Weights of a small transformer language model: 25 layers, 4476 steps.
Each number is 50 + 15 x the weight over its row's rms, rounded and kept within 0 to 99. Layers, rows and columns count from 0. The size before them is the row's rms in percent of the matrix's.

# up: layer 20 MLP up, 1024x256, rms 0.0806, rows 335-340, columns 0-255
# down: layer 20 MLP down (transposed), 1024x256, rms 0.0786, rows 335-340, columns 0-255
up335 101:71 55 29 68 46 46 35 64 69 29 54 51 24 38 29 40 52 21 81 72 63 32 57 50 53 56 42 49 61 43 82 64 33 19 61 31 65 44 57 72 14 25 50 40 40 45 31 57 77 54 50 49 63 52 44 60 65 21 66 40 50 65 27 31 63 71 40 68 53 63 22 34 44 27 51 48 45 17 41 72 38 50 59 28 44 52 57 40 44 46 46 43 53 53 42 59 41 48 73 54 69 74 31 71 50 59 30 51 60 61 74 54 34 54 31 40 58 59 41 22 68 54 47 69 45 36 39 45 45 46 65 62 56 55 40 62 74 44 74 74 56 53 63 67 39 82 59 57 32 34 40 46 57 40 20 33 56 70 24 77 68 50 43 47 50 69 58 53 61 71 67 46 42 77 50 25 37 32 58 50 54 74 60 67 42 28 47 71 59 47 36 41 39 24 55 69 47 62 68 49 40 82 47 46 60 74 87 59 53 44 49 52 50 79 54 37 51 39 44 74 30 63 43 36 30 46 46 37 46 21 43 72 51 41 66 53 29 41 45 74 21 71 26 52 41 43 73 43 36 35 45 40 59 50 35 58
down335 102:86 58 35 30 39 37 67 62 54 60 45 46 48 42 74 41 40 54 39 62 53 42 64 47 72 32 48 51 42 31 09 54 37 64 57 41 32 63 66 39 28 29 57 51 58 49 46 35 25 56 56 33 43 65 58 57 40 58 74 58 52 45 54 45 33 65 32 59 64 43 33 47 29 61 49 35 31 52 29 44 43 51 60 68 62 23 83 17 49 52 55 65 91 82 33 59 66 31 71 35 55 56 79 58 49 63 46 31 63 75 54 51 66 66 52 53 65 61 48 42 53 26 31 54 46 43 43 74 48 68 38 62 54 68 58 51 70 15 27 63 45 46 41 46 59 41 44 49 89 51 55 46 51 40 35 72 66 53 55 29 53 50 24 15 62 45 58 41 43 54 53 50 54 66 52 30 30 39 20 43 27 59 48 59 61 56 49 28 65 43 40 55 71 44 23 65 40 17 61 55 81 20 52 56 10 44 57 57 27 26 60 54 65 31 74 41 26 39 57 42 61 56 54 56 60 56 35 52 73 78 40 42 48 50 50 54 45 37 12 52 58 61 48 45 52 66 34 51 58 89 40 58 49 45 73 56
up336 098:49 37 56 59 53 76 61 83 52 28 29 27 20 32 24 38 63 60 48 61 52 50 55 52 38 65 58 17 44 67 64 37 49 50 95 48 51 49 60 65 52 32 58 42 41 88 48 38 52 62 68 32 54 53 45 25 57 58 47 46 36 58 62 78 58 39 72 60 58 57 50 39 47 58 42 43 45 43 61 71 62 52 57 43 41 33 46 44 61 27 40 51 37 45 48 43 69 61 51 51 59 59 25 36 47 52 24 36 62 49 52 59 27 49 63 39 44 64 42 59 63 56 17 76 36 17 48 50 39 33 72 44 48 59 16 53 82 57 59 50 86 39 61 52 66 48 23 78 58 58 54 62 48 42 28 72 52 25 36 43 78 52 52 37 51 62 44 58 50 38 61 54 55 59 32 55 56 50 58 57 40 41 49 47 51 48 56 72 62 64 30 46 69 70 67 99 77 48 66 63 76 46 70 20 40 48 52 63 60 39 49 54 81 61 42 47 79 61 66 31 32 50 57 46 30 67 33 31 60 48 30 15 66 69 35 61 33 46 30 57 29 61 61 56 67 38 20 68 32 55 46 52 47 34 39 36
down336 103:26 58 52 53 72 51 64 50 47 40 15 65 50 42 78 57 88 43 39 25 81 54 39 55 60 57 47 37 80 43 49 42 71 50 59 30 36 33 82 39 57 17 63 43 52 41 45 44 46 45 63 43 47 42 25 51 74 61 44 52 56 46 60 59 35 61 45 71 26 54 61 59 63 33 59 76 83 43 74 18 65 74 59 54 50 46 75 37 48 30 12 51 42 49 40 69 50 76 22 83 44 33 57 55 38 55 33 60 35 65 27 57 65 45 41 43 29 58 30 31 56 37 61 38 41 69 53 14 54 66 69 51 33 36 53 45 69 57 49 68 46 41 67 55 38 53 55 48 42 44 46 37 55 48 83 40 52 79 72 32 51 56 45 39 19 35 47 31 24 40 67 36 48 34 39 64 90 48 41 53 56 37 27 74 29 48 80 61 58 28 41 79 62 33 64 69 38 48 42 60 36 60 69 53 47 47 70 16 36 41 40 45 61 59 68 56 43 44 63 40 54 39 69 52 58 37 59 18 32 45 39 50 53 62 53 39 44 65 49 50 45 41 44 33 72 54 51 37 31 56 48 48 35 50 76 46
up337 085:34 45 65 75 65 55 56 36 44 36 63 55 45 35 77 61 51 46 54 63 46 41 51 55 41 34 75 90 57 57 43 59 75 28 73 45 71 68 44 52 46 45 52 48 31 63 41 54 37 50 45 62 34 42 60 51 57 59 60 40 70 41 49 48 48 69 54 47 55 40 70 56 37 56 63 45 45 64 36 59 38 19 35 32 57 37 43 62 57 73 46 58 75 27 53 40 44 28 42 35 82 82 47 43 42 23 24 39 45 56 55 33 52 69 57 56 64 57 53 21 52 70 40 30 60 70 47 14 55 40 48 22 58 67 37 43 77 55 57 38 49 40 69 43 53 61 54 61 34 53 55 46 49 62 35 41 96 39 42 48 30 49 28 82 67 56 68 30 58 56 54 81 45 74 58 52 30 60 51 34 53 22 29 77 51 44 92 51 31 36 36 50 45 46 37 61 74 48 68 39 41 48 28 21 50 37 41 33 46 25 55 52 78 66 46 61 53 33 69 73 63 44 41 46 54 41 89 51 36 75 23 43 76 54 30 61 39 54 50 79 65 37 75 56 55 46 48 60 49 22 50 59 42 34 35 22
down337 073:47 45 45 51 50 21 58 03 67 43 45 28 60 56 52 26 67 34 38 42 63 62 41 56 48 83 34 59 40 53 28 32 79 61 47 56 36 44 30 50 68 44 45 56 41 28 68 68 29 22 75 36 71 60 18 58 46 63 64 51 45 46 61 44 40 32 32 59 48 43 46 50 60 16 49 46 46 59 54 27 58 41 47 65 44 44 64 97 49 57 47 33 78 47 78 44 57 49 71 99 35 62 46 78 38 79 47 59 42 48 63 77 39 61 62 55 54 45 63 72 34 44 76 62 52 80 56 73 47 42 63 53 68 76 48 43 47 47 54 41 65 53 52 41 47 46 51 66 52 59 18 54 61 46 34 48 18 56 57 47 43 49 57 62 80 43 55 45 38 63 66 38 33 64 73 70 60 62 58 35 46 49 55 40 61 57 58 41 51 63 65 78 66 67 46 54 53 30 49 43 30 44 51 48 68 65 43 32 30 50 56 65 54 41 57 60 31 51 42 58 84 33 33 46 44 53 62 38 27 37 78 53 22 47 37 31 54 64 69 61 18 57 40 17 54 63 75 48 51 43 68 48 42 55 69 32
up338 092:48 68 46 64 35 50 52 51 33 54 27 69 46 39 53 45 33 65 33 54 41 70 71 49 51 54 65 69 77 64 48 46 71 71 44 41 44 58 58 45 28 40 63 54 35 60 18 37 43 76 48 73 41 86 47 51 54 40 34 48 76 58 50 70 62 76 69 49 64 43 53 32 55 69 46 38 55 50 35 61 50 71 39 33 58 67 45 61 29 46 61 29 48 75 66 34 68 52 45 48 58 45 64 51 42 18 44 45 75 29 32 75 74 44 18 47 81 49 65 56 59 25 62 65 39 58 51 42 25 27 38 29 48 69 50 62 39 17 46 58 65 25 67 29 62 52 21 28 70 32 56 57 59 52 49 35 30 39 45 34 56 50 45 56 43 52 74 54 51 48 56 63 66 61 53 10 67 65 36 60 60 22 71 74 53 47 37 72 60 54 71 33 80 32 61 45 41 41 46 63 48 65 72 10 69 46 75 59 30 27 44 54 57 79 56 68 55 41 60 45 45 03 47 41 43 43 50 56 57 53 48 37 65 72 43 52 36 52 49 51 71 45 56 19 44 38 51 36 44 66 29 47 61 25 42 63
down338 090:59 58 23 66 53 76 67 45 98 41 40 67 66 70 29 39 61 53 54 56 57 40 46 26 46 51 34 30 50 34 48 75 45 21 60 38 62 48 75 54 82 79 35 38 52 44 45 35 55 29 46 46 55 32 54 76 56 60 52 49 59 45 41 55 55 49 44 75 54 62 37 41 50 42 44 61 40 45 49 63 38 52 56 54 54 44 49 69 63 57 77 81 60 46 64 45 56 63 50 33 56 34 49 50 53 65 91 31 65 50 35 29 41 52 89 35 35 81 33 61 56 55 22 65 48 49 68 49 70 67 47 68 74 46 62 21 57 60 39 48 67 59 59 67 28 35 62 63 73 31 56 41 28 36 59 46 61 54 49 93 38 50 71 57 58 21 53 60 47 47 62 43 53 32 55 97 23 50 49 45 44 51 38 52 54 47 39 45 46 21 39 49 47 67 50 58 79 46 80 59 63 38 42 98 22 73 45 45 49 72 62 34 42 42 58 47 56 64 68 48 71 63 68 54 63 58 76 48 41 59 44 59 55 28 48 56 63 47 49 67 73 55 24 60 73 37 61 56 56 40 62 60 44 75 70 37
up339 100:48 38 63 87 49 37 46 33 51 59 53 36 38 46 56 72 52 53 87 60 61 18 63 40 46 51 25 46 49 60 61 30 53 50 24 31 49 43 36 50 41 27 54 35 66 68 68 18 48 48 58 55 52 47 64 44 52 66 52 59 76 40 61 63 47 61 28 61 42 67 74 25 51 61 43 27 12 54 26 38 49 35 82 52 47 37 42 47 59 58 73 50 55 50 51 71 50 56 58 55 43 72 48 73 50 41 38 41 63 34 39 80 47 56 20 44 54 38 58 24 43 47 23 53 56 42 39 39 69 27 01 39 99 44 64 27 39 61 60 55 40 48 53 36 50 73 46 83 44 48 37 73 46 54 39 66 39 47 53 58 40 54 64 49 60 56 53 64 72 41 45 61 34 56 54 32 32 56 62 72 43 54 43 48 33 53 47 70 43 58 09 45 13 39 46 38 47 30 53 52 52 49 73 47 54 26 66 61 29 43 51 51 41 40 57 62 43 22 55 43 46 18 69 55 52 37 57 62 49 68 48 56 58 59 47 51 37 29 50 68 63 67 37 48 65 35 71 70 66 97 54 39 23 27 57 57
down339 097:55 49 80 37 47 58 65 35 10 23 59 47 48 56 67 77 41 49 31 66 39 59 49 55 30 65 58 38 69 45 60 58 43 78 60 36 42 73 55 37 47 63 38 36 63 24 33 41 56 53 45 37 46 52 57 52 37 61 27 55 03 53 40 53 62 46 35 47 24 44 24 57 56 80 45 42 64 43 53 67 31 48 39 56 60 56 56 19 68 45 55 40 58 42 40 65 51 65 59 69 36 51 48 62 38 49 41 79 30 76 39 22 57 39 46 60 66 36 36 73 59 44 45 77 45 67 48 63 58 41 61 40 13 43 65 41 25 20 52 57 39 39 66 34 31 43 81 32 55 25 80 67 63 68 61 32 64 62 63 34 24 57 41 44 57 56 50 67 52 47 41 37 58 45 41 52 71 46 46 52 83 42 13 41 37 43 39 64 42 44 58 52 15 57 32 66 70 70 32 46 51 31 54 34 40 65 87 43 64 55 33 82 48 43 53 45 60 52 20 71 66 71 38 38 41 70 63 60 39 41 43 33 52 56 63 59 46 76 59 55 53 44 75 41 39 37 37 37 39 21 45 60 55 45 44 81
up340 091:57 36 55 52 41 43 51 61 41 60 39 45 45 32 45 32 25 63 44 52 33 51 44 30 40 44 58 57 45 51 49 66 60 11 52 53 49 41 19 43 22 45 65 34 58 45 41 37 44 64 47 80 20 62 56 36 66 54 50 42 44 90 39 90 69 47 47 32 85 46 57 30 57 79 43 25 21 65 42 49 78 16 40 44 69 41 56 60 52 36 72 64 50 35 57 64 59 31 52 25 72 42 32 50 64 57 11 48 22 32 66 37 38 64 57 38 54 61 70 29 35 46 71 30 46 41 49 54 14 08 54 33 57 41 40 34 64 29 25 49 56 56 72 63 27 37 38 63 50 38 47 31 36 46 68 75 63 43 40 26 62 39 57 41 49 45 18 54 45 56 47 48 33 28 59 28 41 74 51 70 53 60 39 39 55 47 64 54 70 39 64 36 49 63 43 57 55 51 48 55 49 57 54 72 33 42 65 37 41 52 57 57 65 57 31 30 70 72 54 54 86 34 75 57 59 84 44 37 35 51 22 53 59 60 49 47 35 43 55 32 56 27 46 49 57 52 37 64 46 74 61 46 58 26 60 48
down340 086:17 71 57 41 36 39 60 30 53 62 40 40 77 55 43 44 78 45 56 38 36 36 60 44 54 72 53 61 45 34 47 49 21 32 33 62 12 47 74 53 43 66 23 34 52 56 44 31 93 80 85 62 37 54 58 51 60 70 60 49 53 49 58 43 74 45 46 75 38 67 56 83 39 48 57 71 13 49 59 53 50 62 45 56 54 16 41 86 50 54 54 57 52 44 39 68 66 47 49 42 45 41 70 23 40 50 55 28 32 53 42 62 68 49 50 50 39 48 21 56 57 63 62 55 78 53 54 44 48 36 85 45 21 51 52 68 39 58 40 47 53 58 46 53 37 37 52 74 35 58 62 64 53 61 38 43 60 49 56 44 58 78 61 55 33 51 67 36 46 54 56 40 66 54 40 42 00 61 42 72 66 57 48 51 42 24 66 46 30 28 48 78 36 51 57 48 57 52 25 18 73 23 67 51 41 76 55 61 54 60 77 49 23 55 25 44 44 69 45 50 60 72 64 72 55 38 45 49 48 54 25 46 51 42 64 35 36 30 36 49 68 31 33 59 49 23 35 60 43 25 45 51 52 50 28 37